Weights of a small transformer language model.
Architecture: learned positions, biases, tied embeddings.
Each number is 128 + 24 x the weight over its row's rms, rounded and kept within 0 to 255. Layers, rows and columns count from 0. Numbers have three digits each. The size before them is the row's rms in percent of the matrix's.

# up: layer 6 MLP up, 768x224, rms 0.129, rows 462-482, columns 0-223
# down: layer 6 MLP down (transposed), 768x224, rms 0.122, rows 462-482, columns 0-223
# gate: layer 6 MLP gate, 768x224, rms 0.131, rows 463-482, columns 0-223
up462 096:158147171145130128140150085110079126112184162143115154195128127115131158123163195133100168157157091083098127134121070146121164153151094093117172113115092105160103124145118149117116140125139149087097121140130104131134114124097126128089133148160121144132154133113096136128105139106142156145126122102156151151130140109107087137100107163171144124114128118118081145109153106155144111125116160169147092128133129149176125132127112133179153144111077095133132079116153134147070152151164154106100138169122162104125092136121146159137110113131180110126124145145116122118132117115140112144105137112127127128142143118169146107125123144161098114134135126148085132085149101151125137118103
down462 096:136159112177103139113140152143147102114129104087122119169156126110110158128091115174139134095130141154129193136100114140109127120128142094125135127111112122078103140096093131113151132135116101137094131118117090163157133148185173123134138138085151122090103111108105136149131112132137106121121114153095128169110103152118093119141135108173136148116090123132139124135114082100149145117133124133147115133147146143089115145170163065176110155136184145081133128111145114127171147094126138138138092124139111108078130162158147113134112094085134160111151122136135132123115124136151091141114172171136123179167111092139151113164130147082138124116142133151093153164098145123149118079114
gate463 086:133176107123114133140136156122146168091126097126128155139134112151107106133155124079148115112147098119123109134136129157142086109115121106099087115099123120059127107163121129170151132094139154103078116145164097141137148095121061123128088122172104123113129154126147107102144165125135149114140132150122099135151170128123160123115164128120078171104143093128148180137112108158141137137113115132137117100104073074146129169174132133149127145096099129076116132139162150169125151113126122132171129125118138130115152150178169147106070130127154156107180163133104156147133123145114101113150145092128158124152126098145113137137124121150097076146124105121119117139114137114127155097137
up463 081:122127103146143184114103094111086131166153096119114076138141118098146119153147112157114143122111130141110175086109107122146119153125118139118188148136141109168130145123175123116108142099141115135160139094121153120133153130134146175099139137124155169144118094170115115117130085127168090137117109140132169125077115136164112120152111150129155118094112166117156094121133134081120126139118183144128155128110130174114129113162139100138134152149155124138118132136125097104157102169107125117117136128117084140158109117110120126147152115134072081122066094106137098130127152118148135155102131166106120136123101135114129094170105142086127176103120144131075142107157122104108099165080
down463 088:131177126133117098125147133101170143127105080134149166126114118176179115128138140122148126084166105127112108130129152084123099081132157095129132094095114147114139134128135110166156105123110113122125147107091115139135152125126092132160113133157097115114120173129127123119107158117058124137114137155113137150143159159116141114115151143132123144167127117129129144142112145140073134128073103102140142155103130126198139201142136131130153115094122130107126126113142135120138145113090103134109122116178129149118141125143147107131105101142164118131163132187183135151167129110125154111114111092085148129098177095162129104115111133119095135148147153177127158099085081116129125092109
gate464 100:154112122138117121118133107118126099097112143112155160094113120092127140134107128106106139084104111178136117097096138117143160143141107110160106131126137118138159122153137188118154136160164119117150084121132127169140135120125124193204115146146190150080135162095141122075131202128121146165134110117147122140137106116120132151115120139149146096170126116122149107126146111159133117143097099103159138108132142099126145133172139088140113126141152112108188141131142074146101137108112137123156154160112139101085168131117095090108119155154112117107133127117157107142143149134145108121154141161140123084142123114137156145121138121123135086098118142089165161147168133127145075138155
up464 105:144122107121152155142150121136123126121117069114103131125123138174110133099125125105119100114119120118116097136133143160173082084167168127117125128106137153148087104109126128129158094108052122141107135104107140130164148088119087143126093162104113093158165161120116132153118105107139097085111119103100164146168178130155120150118133102103085158099086123131119136116147139127141140102130179108149121147163116136146165074135146131116139167090071167129168168156107135126123114135132127115180140141107122137102131139148080134096122129111103161138148114148150137113115078126140146116122147177101108165141125108109130091118154137125169154112144163108152093131130099126118130124102
down464 104:148139132108172160108136134137109143117136141113139134120116126157113129103132116115166114092140155162129083145085078108125172107155081189116113131148133139142162104145105162140144081076104169093120134095130099083129138115106095133157128122091120170166143067107143121088146118161130115115164118105156140155133144151120136102141109165092129143113089181106124133149186127147146137122136132083105119127149129106112094146133109105116133109137150111124134151134135117137133145125096112121149147123141129143143172131141110128099110093187151123137132108132174124139124106093148136131109101148117164181135143163101145125111142121147140102125145129167106139050103128116121180126102
gate465 101:121114156105109129125126143154135123134159113117164153139150109097186128118151086149113129174134111113130153159113086139075118122161128151079089172126119139166132170111131134125147145135099107117155129147142170143135102131136129129124153127120174096119155120114093143152111142146089073138122127098101125113092126151133139101166138157115142109161164053141092072170094160121159155164114141101144129121091159166087136144071101102147119105114159143116147134131149087142171126130111153117143124127123109115149132140178099116132156106152117098151118136134160133136157157146111107143114144147156106112124092131105202120125150112123117152149136115133134098158115132120130101141107
up465 104:077133127117137075105156167089161114166134107092149123122126144143133173145176144125135137127180142091106142146127136112111160152124102140088098108140128107157127135143125089118141141179171148117118100118134163165137142142117118137159176113144190131119134139141126173161124106152122120141083125142093102155114111093126156136112133141157166102117124162131069100153099137112144092122107084113087128111104172125124138130088130103089135155068146134120184146116132100112110153109128170099127081133142076120127135124113171107109170122137130119148129116134150113119150126125102115129125140167132116139131115137096102173166143123129137133153083126156155114143097115142117142139104
down465 098:132166134089134133160165136147191129136147157131162116099098118132130126155110119104101111123186090132137123159116085088118168078151086124121149153127099157124109157124119154148151095125096129143197099131157123107129136107099152143103126115146151110127135090091125146132145133128130125110113144100112103139113126160141172109151099142114101081148127098135107120144064141132096132116097157112152141111129154126111122164095123074156107156131120102134145101157113136150134180133108136153079124127112124082149088102132131187126092160137134137134137131131166108118137157088118092130134147107136160093152139133106183145103142139109173125127157105150170117108128108143125142126105
gate466 109:142120096116160129133147089107170151083122120146120130135153114139124172138103125141142094099091095147182113108150135130096139080127143153133166120125132139120140065137140144143152137139139139155118128105155165132172089138107136126135128144122087117126141133158146120148117164176158150146133107125135156143135137160137136125129109119138130152120123127144126152093125133124124059161108131113132126099099114074162143087138074130126102065126108130101177132155094158154112136106080115150172143157131118118127135093143100153109098140114104099085151145122148122113138134110130110164123131148164164128134122135160155134075118120131106116166090139149105173102105134157117193115075
up466 108:166136089136142143142137086163136149141139112135147087112119107139153156091125152143120149089165113166130122123134124129166122136116104128147203171117134128108121085123136143107142145094152103126129145151100148121159129142114120121104153117081110135154125141113128120119133080140178170097152114111154101153165112130109125112150128130088128130104147121151128140097104093124123097159117135102118163124120131082121079133098131116129143109121150122090105099177133186182146136106133150113175106187114085121160117102120123108134077128116134115111077125175150122108119166120152120166082146092137115146145133157137126102086103098115110123140106133154119161115114121127130165138075
down466 101:106168127112123051114099150168048152135096148138142150122141120115059098169134134110132119184156129152104168124132195150133108107151132144105110109140126126099102175119094105142139138101137144141139112131151124125137099118119140146106110122143136148129131162139119125123132099107133123134118196121106136087102138111131140128143145113129103074127119106093130133164153153117092162144145108136151139130099148131132158166088139101145146132089120135178092189080152114130115120145147121145134127123116116113094171155149146123121147117152116133172102158099141099109162112127119118106135104081144126103132118139151135106198141133127125124097127143100159100128139149120104147132145
gate467 095:151126145111145117119136102134107098109119154145141152137105113121128112129146124148114086159114106149103090086083161119176133175131152105128111124134131079138123107125156119112134133123149128122123148115143120117133155125172152091136095136169111124134119116070126132138127131112111107132094115186133124126170148138112108171133145161119099152125132097151148198090123137143148119135143134114148085165136117103127128068126140129160119126086109109118100158125155129079090126141114110101088111193112135111159123135122102143143073165141150138107122150151173125130136145162123129122153121117158117215154160145148147118137091134079142127124135175108119170109095160150115124092114
up467 095:157087112143121134131131125122114096114124149105125147118136100150134096125127110138108138153117173171109120075126178123114132136165112102156122158161128107071082130125123103120184130130111108136182123155125118142145169104196149122159124136164157112164126125087110127128139104136081117159112091144091139118111154111119157101124150103103112179145105100125115175072094118140119115121140085142108106141145161102131102082100142083101146163130108148116155162122152114104145146113102111141073140154096117129131129130133113136108115152149134135078134115125130143143168175112080139126133122136116138147129101140125115087148092132113172132092107125109145183131121150131108097114119
down467 095:092123168146164140177095134077125161123167129114091132151111138088127113095138126096107097117151101152127131122181104152119118116110108119112102100100101150119148188137122158129168157134133115135108138104148105155143104130144109161125142121143156141119118085143113110154128117191132115105166134140128164158151100159121135119096164171151151098080081153159154085135146119113108104147136138081132177105114098164121110143147102117088093133082113116154143135125103153118141136107110133112157143089086111109150115137114114153141128088141153108144147135115124103134067170094157114141088116121125142110160117126130131128107139170156119138163113120140112089129117121103152167150145
gate468 104:118096100093093115133156134124139147112105098120139136140169143066149122110145152170140099112097148129114151165097093133159109136130163131146135105136145115101117140131065121096122120083156171138150155116156110111148153135118141128144099106132071129133154125106142155153156098112134134139113130123131134125159165136138156126098168158137150112096089147135129098096157136130119153114146153122097122186121166166142141128110110113108159140114074166151131114104120125116173138124153073103179125107161165131118122137096092125087123157161114127127138170124150131144128170154126105104170120094075144142132160119147145136105136103130166082144104138114111124125077093140131085126130
up468 105:096164138119124132093116104159118103126162157148139155148152130116186144165100115153116133149121110122119084154114143153118132130135083079135089125158153116081140091131112119127138146084081145115130128098122074119103127173133143098140139110107089105139109135120092117109154130080124164106143120132140121099114107138133175075142169119180139153120131068095111136111184117122146162167113095124111146180111127141135126130132158117146107160133092114149091129123095117116107139092146142123104122148163181139096157135170098106111142118141137124114138118156192086126161138122102124121108169131111116135142113139142125110123133108131144111141119130136138173138133176100144081111119
down468 102:175139127120162141147084138143088113166119088162168096125176118123149129094160125123087110139164126116154100114153127137129153084107120117103094125145120119128190134146116130107109113099120143117111118138139136129109070128137128129145106142103123097127117093103101166142139083131135117177156131148143107115116124106110164114115134095139207134098062124148111134138145145180140126122117137105138143137157153127089153173148129118096120146100150116124078099149153167098098124163128150126135121161118111121123114157133116121120115109100129133145111174145106124170129112156145117125142126118129146120113135131127158075139152157068133142114139101133166139065127112107123111198140
gate469 098:133138092146127126114129095121134149106151150102106102146147113112155173139145161112148171109111105148147146095151130138171109125140141156167147116125133116098146178122101186136137156159162128124145095125133121086145123120124140172091095167141164187138137113142114125095130140114147122115131126094120135143099127116170087111125156128144157106099185123153114125135121116160141117114098156140136149112158138130124129171110143129159134116140125114136118085074145142138073124180148112101166138167129105137128087100134126169147071117141086099123151099125154075132175114107135102131149114160079162152137126146134133175102144143144067142114139139142116146122162092129109139131127
up469 099:152110102113102112102140127105152145159122117118155090125119115106165084096099097109128117111156115166131167143071132136088106138103161084149141153134150133071184096142123126111145142113143143105157153124152129099101121122105129110124131122147109087127125085101128093100124122119151162107140142113189135156155090127115134141105137152083151080157156075168140089142127117149106112100128109169149149149133123072108107098128098123103123118099102104140122097127118154151126131106137110147180119154157123125131132139128134144113153176126162120155150154179136127134121166121099141124150129111135115128130115138158119106118130131143177156092112182151120163083154123130128089124175
down469 098:145123129132148132140117107145086139111113165124147124089136137148094155127140153173126127149157177134144127135121117130100129135170154147140118140177173110121148141139131112121111135140158103080136139088166136122137109070122128113106125143138156153095106132114133129149186180144159130110082134122128107133108151144119101157161167132162115135115159148130121160069132181153088106128121173177114156124071158120126148141119123125113174115143101102097110106185125090106109139107094138099120070091111117176134108127146154126103115126110153114152138146132151124112148087143103147139151138133131079080110108133132121160125134119126098093135159135121114099105080127138109092101124
gate470 083:102169150117137142084115130130192155128177111139110122131157135082138106137124163130109126152160135085118111108094118139109141141180091127165153145098166153155123123163156111103114124123098126124113156096105112094169164146095092140092140132130173192113139150115125139131149107120144127141087089099155149168116099146118125132114214132159128140103116094123134125131138135167120130104135098134175156122129140133128159138172125062134141100101113093112152123164135141116139137161138112110161109143167134123102126134114110175142102116133111153119135120139130104118100121160117100130113163105128076139127109159150139139116146121151101131098135131175126124166161102136126115090107
up470 088:084155100074125139147096105128173135165128068157144081086168144134101134163132114120116125176148107133135144156098158152133109144138128147196119097130156174126132139117135086132140103147119128142091114141133139152162091123134122084071170092168152162141117119144152137143101119104117126123127140141096102135150133173112143141101107160155105149116122103099111097122150163161110123079145120156148119145090146113122118098120101161139158133134135136138119131148088177091126110127184129137147171094142151136111146106113092137117123129097134112119121143132105112076091108123065131162155104109144114097102150146082103118134124136139129129111129125128129132104112129119104132139161
down470 093:157135152114127120134160102117100129129115143162132108119135102154148156131101091109102121111116132104149110151085184123133127123095089140146146100133128126129119093104151169172124099126190137113124121130101186128125122110143169113136120158104120105163099114163147157100103106085130138109175165121134080111152118088132107158176120127135079097146133168124153131134141099117113138133145147170140097129142107132139121085062130189119127179131141169149102143127108149123105112126155116138134132099127124183169107124132128089120135139085104124121113141154138188100110088119104152107134140118148137121102172143108132116114117115130152151160125150082145155090160122127098140131106
gate471 096:111103125165155126125126122178134140124095131144129131120133130126127149092179119133135153142109170104137108114178100139168119109136095162110105138119174140101142145133114101146132162139111111130183163160161149154111088133175113132172138115107148143102147153122148130121137138171122136154118095128117116119101109104140124151140130127126106111123119127114122151134084149108142142104130122125096146133131129093096065120126147063118149134129193144076154157139134089135140167090112161080130126143074118137070157093175105134090134093133125146156081122092140105123147185135130113149132092152138150133107139148131139161141121134086101130094109127135092165118099163118109130131132
up471 099:111165131119135178097133114115149096110121135133179139125134124114096118110114090107088085123114116105088098146142158131153086148130119139157111087158148154105144168144104151106156156105155131134132073092139108121174145128152161142143188113101132109148143119150149140132128156146124121113163094180113129171156135117152133115089113154105139156148122118184155116131075127117129127134110134169143156100123150129147101132122096142153074141127139160121112138086121127107121104110125139135092132153155147106147136165150101088101140105113094150112114110147151122122115090145139125147127160130094142161162111161128091145174135137109129073128108131078111097112098091115118159172129
down471 099:116121123127144102077132118136110119121078170101128193088156127117122127141135176156116116157139115147115125173151113099140138142174120147084122162114142096142178120126099135168103114169103147119119122108121117185125132106117123117108115102130121120138156121097140086095129180117192109161092165152149114152139170141098108124090145117121124124139101133090102124142105119124166142123154152159167119140134166147150130111149149113094124140116093098135130115109152143129133121116110117165127114106169109211152150097140129128103115138146166137136104134127145165108137111147141108140098123104085172121139125062120130111110120121159112113120154121130096135075158122114124098147104
gate472 096:126178130120124190156129095148132121108149128086154093146189142107149082136140126141092077137102165116125157074102161103154131135150140112115117095131148143150122172109117118118111167107119128149146119108158123101136135133123128118143147152081124131137147124142126171072153136187130124125128148090158121103094131135149126097166157134151157108108123135128104093123091148119117145154123132145153172147112150153146100162139157129129155140146174118088118111098146122124102108162124133140121161091132099116095081143085122156109132125113098119116115183105176102147130075123157102121094134108123165098143149141121147162101133114113156139145109138154130136134105099151104133173103
up472 085:178191142147130141124173125117115153148139108139120099113116118121134131151165099137126129121147109160121114122090159146118118156121092118167072127116086093128116142143129140146121110122122144116129145093084108141132142139105118167117173100213136111138138132138141096153118156086140087131163123125118146099126093155096158119158159125123162138142158093120141129132090101104149159143106128167107142133138116110131168113143158094124107081108124121159113169137159098110167173125077097091130143124121155113147148143154108134152120114131117121167175114163073137127118120133113146113136138139130119123140073096160113103126117123149094137146091112169164151106138116081121116113167
down472 091:134133130109118121138102117144122149125078126111118159167126122118097139140152110137135089092113174104148165112141153151123112123132170166131144106158148135133127170147141120158080142142106097094138112121143159117136053104152078132139106143116164158099094147152073111121101116157150142127116088118161125135098175161117090107105160124136114149107117164149137115120126167109132125170148109130088132156086111126140149095074132118153138159185152124131121129182164139145128106137116105126156154117131115164124127143183094139130121109110090102166131150121141127117097121100161131144102107085163148123075143104120111117109157124078140143141140143113104134144112106166106155117132
gate473 099:131126138128118095124176142095116174128150124098092124143118113116149124149116121180109076127147148094060153115128099113118149111128098137129108137150141094119156093118120112095134130146099123129144152120118108111108120113113160088112091100126143101113149114144163146123146149123111088105121153114140148137134094174153126160135188136169131165154177111143138067111122126152080150102130132163081143186110134144140115099178141151143136081139083122120154131132106136156209159141120131150085118168155124093174081126133152128170128139170131120144179129122139135121130122118136120130125108133130146159157153116143140146094132121146116112125125108123125116127125087113134114104150
up473 097:120121191146116140094162101153088085106135074151181142107109153143097098117125084121105128161118121119113089160089079146132136170128163116159089095135144108127157134124142131136106107158133142110174188129097119160137123126143119091151161131086158146111150134143150150152127135149110150129115137134118157093134098115153129138144126139099122134128105109144095113107104148154141116120110146125154165125117111111113089126100093106187137146111169167103139159173106103078118098112150121109123131129155206124075128153127091143161110097138135142156087137130125139104141111107110145158117105146148119111139112135117136107111129094116172166086124131130144138120120102113138113123117
down473 097:131122087161157160146080115039161156084142108145121136195108129159157096136121084140142122142125121151131115085133155117129087107171132122115160105122144105104166112110124127165123146141091112150130098102127133112126112168124117131113119144122123121151117075175088118103132127134120082123127117118157098163105143118154133138136127124166060134096134126125126099151135135132113103122106121151118094168162117149123139165126106095124120136129103129135124141112137118124145162136105131087168109156122127191133129095159118155200087130089119114144164172137171131099145146115161128120105129125081106160115151132161114105163133129103115108106134147120164137124126134123127139123148
gate474 108:121105127142114127113127146095191143109125122159096132122111113144132104117125142128162097114134119156157122100166169125112116092076136068106098139150119095142159133118121133143144109096085140118173142184135141141124127103133110118138133133101197163078143106111092133150129124160120124127136136134106114183147118113159145102140123107078161154112103106130158113139127139091114093097129124149123183127108124111136131150144120112136130068152150115107098135158148145139136138106114102098160134097155103119130146115125102142142148121127131161135145068168155106161127148134137114115110099125114140210169103129153161133163116126114121113167080104121157145136088130119136172099144
up474 105:116153154120131105138121106151125085156120137117133139141122138190143113182088112133125140112131113160148114091106108107166107110161090129144105160161149117188111089106133131084143135125138072175167152135106115091078149123118094125131118112096143181159156114104101142139136107106145141085156138132128132095153123124153135086148150107142143134145107098113112127136138088157123134086086149128131143120139152121197119141147145107118105117127113095152124119148102113132127102166158110104128134135105143124127120083136125123146149123153146130082151133146130091095148098128133124094071137154070133147154133114154143130133133120179094158112114146108123164112174140168157140129165
down474 106:117152156130148122144178117109144084154130102154158111159087110124168135120076090145088164097140165136124105137087126120113146055153150105134127116178129138126170140109149109110130167140155148159189076126116132155128141124144153118126093122122089094117113114136175099130152130115121093147125136123138130170101128088090088161121161121117121115154140121100123114118120100151153110111084122160110138156146113092103135142152122135122156166127147149161118167100130110095127141173130149118149130139152150093147103148095138140105134147111144150127137092137099126107140151132135145112120062133104138104194161160115104100123155124127119150113102129161163129120092110118116109103122
gate475 100:122147156093126119156113096115081124120130126147095103134104134159122106114170101126131140146131064166107142116120120151152117133107156104116135146167110098131150113082140139138130151161135156096136161169131116138091148104133082135120130120115159108126143188140137097118142170167124116068147101124112135152127081135157139108171115151107116134099134074117155132142128128137133110171133152092108128090129086095133170126122099120145095109154169118130106145142106132126120138158143107122124137104114118124130069124143132133173182113159126130093143055135129078129128129135107119132122147134140113157156097128169161128162114122103088148143111165128069120140132101097119095113158
up475 099:132111104092098059126140141153086113141146166115129131128133132127153177132101126085107185140130127121138100143121108107150135126094135108156130165130129126114160104156146127159141100048123187110084160126112117144116131169141166118104109121103115149164119163078131111158125174120107089130133149144117107112146110136115101124155159142134134135131140141114177193129134107121147170101136117130128120121138079108095160134145119134110147154137126138123140168139134105147158126126097081130155080117159091129110113198139157111108116162130125086145129118152153162097055153137103125109119118119114121147121153158107110124152107142112158125135117141110138145129089135100135139117140
down475 099:127111131132157124085100140095114125131133165126152149126112126157119150191098097109122089146170117131167137116126171131094114121109129104109104130093142190086130118107156131110129123165126151124113131111144113086147151109139109152145180177147165140098112138151166120123106103104139116151105117142135104146146150106167130108150123150112168130107123112147129124126143140158126110105148090084136132101141153136099108148130096159084132100124096140163124138120087139119125112134093121106153120111103184132107099096170098117113139161130122149130148139044161093118141117152143058151185152140140148140105168173109115155108126114118129111092130150137110104111119128119152130156108
gate476 105:100123114112136172156108136128091162110196076138083114105155130098143087143132153136121110186110139120129123126168104116131180105098113106097101110127154098150116166084135110148119120111149142133130112117150131112117157148149158149109114139112094139117161181119145144117155121102157108116152132098095173091084080153153166123169105146137151131112122085094103146119169143110134139150136146142104119119153109113120117109109130102097177142144127134093153171176101108120153120167117097088129128145154135140137118140160095143093140125131097156114143138115132131172112161120144121117095129149122126162095103174134160134158148117111145115162100098115106178138138104134142123108134
up476 101:123139114127151136151118109135126138106147135108093148130106119111135133124133117149126160170161109143097099169125149118130148163121119131149145142130136142099101152137151122086115133107161133109166123126129127124173143143118124143073138031117104101137098133126167097152132128132152121069206108155099116118143099112138140144114142159129133138138124136158114118154130104124098118149151112150114151103160121098122133192122117142125143115127150106127152160132107133125145100146120170119103144155125135130130070133131118128111076146116105176114163139134160182133100123169110129124117160117111149159124100154166112094145123088066117078177101101119112109115118075108105170141128
down476 100:157148100099120125108128158106136140105124142120095100112104134086090163085142106136104093147080119116148089152194125121103111146149082108117123102156130092166136159121159091106125116150110094162095143171091120169130149110116163096100132118110131108162154134134084178165164187146105154101166149157108107092112139119125142123101167083169106146130130147136165119092106103142094110144150133160111140116140123102127147095090123126151109155143115138142141149114119114160123157135112133116192118151123167123142152141180114137148127148162116151105127078134159142146117129098088141124163105135170148086114127112135129131101129137121130120138123116149108149132119116117124144120097
gate477 090:153137081123127129116143146151103162131150101148121087157123146102128121114147140113107099129091125147082152137131137123113105166158139155176131092118162097091131096125114143129105091155050125154126162126100100104118165117137117166113113083125148101161122148169119128124150139138128112143101106089150150149132118132106128145072118115141107157116149191104167118126104116114136149106136116121127146188137128124120115135126116130134133202084122105179148128105178162116158123149156097134131145142118145147109092143143110120146104141135127135095110131102125151090170098148131138122180114121111134141132124106148082147118132135145124116105118132120084148036150142133132108126122
up477 090:131120090133136163140081103135095146127163074141143162132182138157120160179107134117121110152093108081169148166140144136099123094100110124104097160151152179104127085103111073137166106149124145138143134136155129148134084148147133147124153089148165102102097100158175133151109080110098099149103175115132126123108126108120100094142088153139122135109153133176101129137115127102082081137138108116096082096173149099120133130138154129108122106119092130149130170100112120118164142123118132141120139122112121140133146161128143144106113116110122101140155162142135149141101106131088130137137122129134117098125119156127094149151154140078117065137164110135130116116113137124138107132156
down477 089:111106132180149132143120114162120107134110123149142125155143125148174092076143143134142129146138132134103115126138102139146144148126098105144131116163109131132097173142147118086107156124097134127120117137108122073128201114128111116111154077114134076108154159118136118136165086164164109168097156104095131110142117148181127122101117090115138145114105092106128166168159118143153131112103097145141139126128130129093133134123119107139167146129150093131134137123128113156121095168085104127107089109121143049105133164110153142170169133101126089139119128121103103128141111134156113165113119162153149135181105116119125134104151121143138176127114130163110163152162150128106118088081
gate478 100:148139151167116135059068115137142088093154121137081134147159125141122112131120077180134140146115148126128110143169157142154139157077102105172105170127163103081113140140142130129148130144109094104174144095122125132129158115156116109121133071126146123123106129102100080161153124132087164106144145123098112136132152142116152125167149092134137156153103129117134121112123126155110158137128079097131131087143178100129122137177136123109102052128120117109128148119117123149156163128133116126069141139097129133143137149134166127129101088117113140116138117140144109140124181171118112141139145139129104145126102153136175113130149122088166118127142113122095183115111111131152119133119
up478 100:113138139140118129116103109143137174118128112117115108126131117122114140148094161107097120130082117148145118168147111146173157129157128103108132143128177143152115078127140133125108140145125124112088108075095129119155157107111126151137154124140139158135127103146149095120121115114118141138117133126137176167141066107123066188099158136138122084095154134059137092122135102121136115116109144131155121131134116160109138134171101117126112162163121086164113116165100099123132152144143148147152128145123150150085111148130098118146138138086116145141119111151112138133124060158103128145131119114109096144100142114143117135144114148169102176087112105102123128072203144092114134076138
down478 100:122131133108154124084091095110142132142086110157127165129122133184158094154119141146159126132120092128151136179101146131123148151150137098098139141102123090111127142149155140156115133118113101101162082127157140131076113090117113128151144103069161112132097149125126147137092071089144098144114161152116075143147152121096137113100122104119152177160154132189124109138111158135127121137193073151107113158131139138111117095143135136138132101136103099102124131131115130092109141135154125115150143192101122149118152137087121132114111138114115127176105086128130138137116136125156126131119103124150147141073177085118106076127124143156125149132115136122127178126124141092130146146133
gate479 125:123068094124092127190147115142127103119121091119148124127145104090151112065164113095119130141119147135120139151160106152111129100124131120111126104129121162144118153058103136136142191123109127159121118138106128158126107139135119118129147161119167150137148138150165139099127102152126110187118105147151152101071159131133129144143094168069120148115123142132159170128113166104147084174174132091130084136143132167118106087116137130100138161098164150127161136151137094105153143141114137125165108156120121106111108162177105127106128139131135116145095148124098127129149137159145111149159111124189128151128155125117133113115128125107155107136124132142106141164149170152127105102099
up479 113:130128165078127153156103124095068143166151109073137150138148108086155115119097122140109125133141151084152131105131153148160160096133137104092143114125122140136116138123135101129164143127139114131132081128149113154181138135128139122135170143110129087124108145126152152130143142116131128117096121126098176131100103111139104095138094136114167119095113122151121102129105139138143149133099133134123105095189154170138115073095151114144104154094110132123134173136069149102136122120112171097117095110130142125164143127122163113083155140132113161153103066154151145122144105153155118168086176152169134150155093163098104134176125138100120137130120159099164105127117119113122118119141
down479 112:120110156208151138115137151146168130076095140109136135122166116169084123134134093142185136139089140173119114154128108121132105093138135151127114125136112112103145123124124168114117106129112132125104164119126128125135139122163115132170123085191138173178149086154143123091132136180120111149118123097137135119113127114175098135114194111158120122115110106098109129134149122111151130146151118133086114132104147125142119138119133093130113117167154115124093132111144144110111161159138106097133150131135165213147121119115127116097107123161148114125132156124132104106127149124146115111143112061065100136128114079101130129137124110114083137143124108138095156089129164115131152133101
gate480 106:155135136111127120117110127156129115149161160101139115156121124129191132106137097132115120090132096103134111119112128117147120122157142082161146126143145083157151138076168129063149145097165091146120123140134112099103129125151115087152122148139108195137138112123108132100184158135123096114118141149142128164114104145147154133158171119134097124152140095114130150147104138168138110138145160108083126143137104120171131112144113111155120106114097165150167108116109120139125142135111117085135098173116095116155145125122166133128106154144130065108118150159152112124130129150144090133068145156135103152163124140130185129088142136152122140098089140147132131084075093108135150143163
up480 105:128151121131121174151143127073116142138180100144150128167168112094104164144103142176115108113169147102097174098134093149121132174045082142145107113128104163167131149120099127159158112114144149116134117131090088134142142180145157143113164119154099148108134143120117142103137128144158118130169131104170135077123118109104109112148167133134117109128129132084115158117161149088146127166109099107118130111150111156108124127147144176153107141117155138107142126117146135108122127153117147132087147105147111110134088173155111104170137111146144122165096136151110112133131128132087114174097110120129141127137168173071105105118122127092114129159130143118105145128135113133106121140107
down480 104:106111112136128111135185091100107091114120172134117121114103130103124145118104109158111109130148133115127112104120096140108147120109165095094134135177137129139118133140124120108147135087169108155143175145142111110157169107151107153118136112111130110127148152100163158153151162158099093072097125109109059153124119113138099139098151089161125115152135137132155102155127047133093171113138136124121142111124136100106129137150107153151122094118109109146126131115126147118135144108112184171112100133160168117117093157149136160126158128139178123124182124143126147175125134107129124123125146158112113122172092115111101167135131129138097126103102144112104099115144156197145092115148
gate481 103:112125117111132152188141132107122142083133135096097162154130110145171131175132128136133130151102153090139123120157145123155148135119140103083084129093158101137078145135120095144140142129152113131164134123095106132178123087119095149105155167133141141071116078144143137143141117162113132130102177099092145105151154106155150110134144135117162148077103121112093124111103167100163103141112135118105135094112198137156123160104154121150153138110155130098114111120107124153138098135183160127113119098108117143134146132128166129135131146119136146137135085105153162181163146147129088131153133169158152122115088143100142121129118131155102093131123120147090085135097114109115137099149
up481 107:119154093124177125147084105125135144098122116102090135196148137114148111152139109121121124151189142117100131095075134106138139144127134053104104162183119092183130125112136116128126151135131126110100129124151120122117122122137119139104137137129136149120107120100094133130132113130138116127088175089122127119154145146149074138107192146105111123076135120099136125160150115152159134123122132124119133102104115138116122157095175125182151128147137115096156128132116106130138117169131153134137127086159121133148119166118146158130131142133110081162109089131139139174125150134137125112108156148148151118116142110085178039124134131159116173129130124133134141160106092102113117091113
down481 106:170130141165124128091148159149148171157128154113131165126087122132123163149113079127126142136163150127069110155141173143113127138105122137121154133059125160144167115133104087117119093143069148116108099136124133145157132133094111120123129113126127159107137111138121127133080108121121090127147147148120135121154157101136111134116089137112091071137149098141105131152132129139122134100136139111126149177113093146078103140114132123108106154123134150151178133141153160140152099073127106090151118104105127136135144113136108109130128122145169182167169163092151095128127109120133068122083170098144122114154151174099108166115162119112149110123140158141152103124107102129135091136120
gate482 093:130149100092114156119101167129150113152102174105172107129142115097111121058111125163091116113160117108106139094130113126127177119141158138096174151116138132151136152115135139104126116104114049111125104132127117147128114157113145123162120179096130139113136119094121139121157142150112149130077105166124173139107158124111103137182144159105102138119143139136168122099102169124146128157129133122118136101156157140115146097112133162091132135145142115119111130137129147150127125134097107138092122098122151105109149144129145123123142123131105136145096147137140150180155128150131091150147152094154106092126189140093109099129115138124165115160110196077131093202133147133137127112112
up482 088:108135127106144164110099146149139116156098167110134096098165125136106113122082110157110108109118146164126094133096128118103159122132099151164102153112158116155127080132117108109117130162137079164142132103101141169137119131124168129164147131101116112166117116099100147143123125157096118110105134090145167149136140114152134137128101118102092107107100146134125160111122140165121078119118084121183166140154155118148154114104182168082131103125133118125132110160125127109154051115134183179121144095091152152090126097098094108128138131113113149106131125140143135092096130144140134140144143111151104089101149141134108132161135134093166138114122105131142114201107148128136121140139
down482 093:125091119126170170112172123110144132076128163120160160110105136156104115161123105117143178107151107165152067151096135145134109138109129133116087148177128116108125122071116165135131117171133198163087158104147134125152141140100130119158136131090170155153102115128085132142116120104107116143129136100128138138114109133108153074159115107097138125146096106106116152140113135138144086152116121111138118149111115128071142154127098135134144107171122129110107120123107097097143122135170122132142144176168070162148120134143134110147104121128142118117160154132135140124136111108125131129144123168043117150132155136115143147127129105111093157115102104161138131085130175113151128137132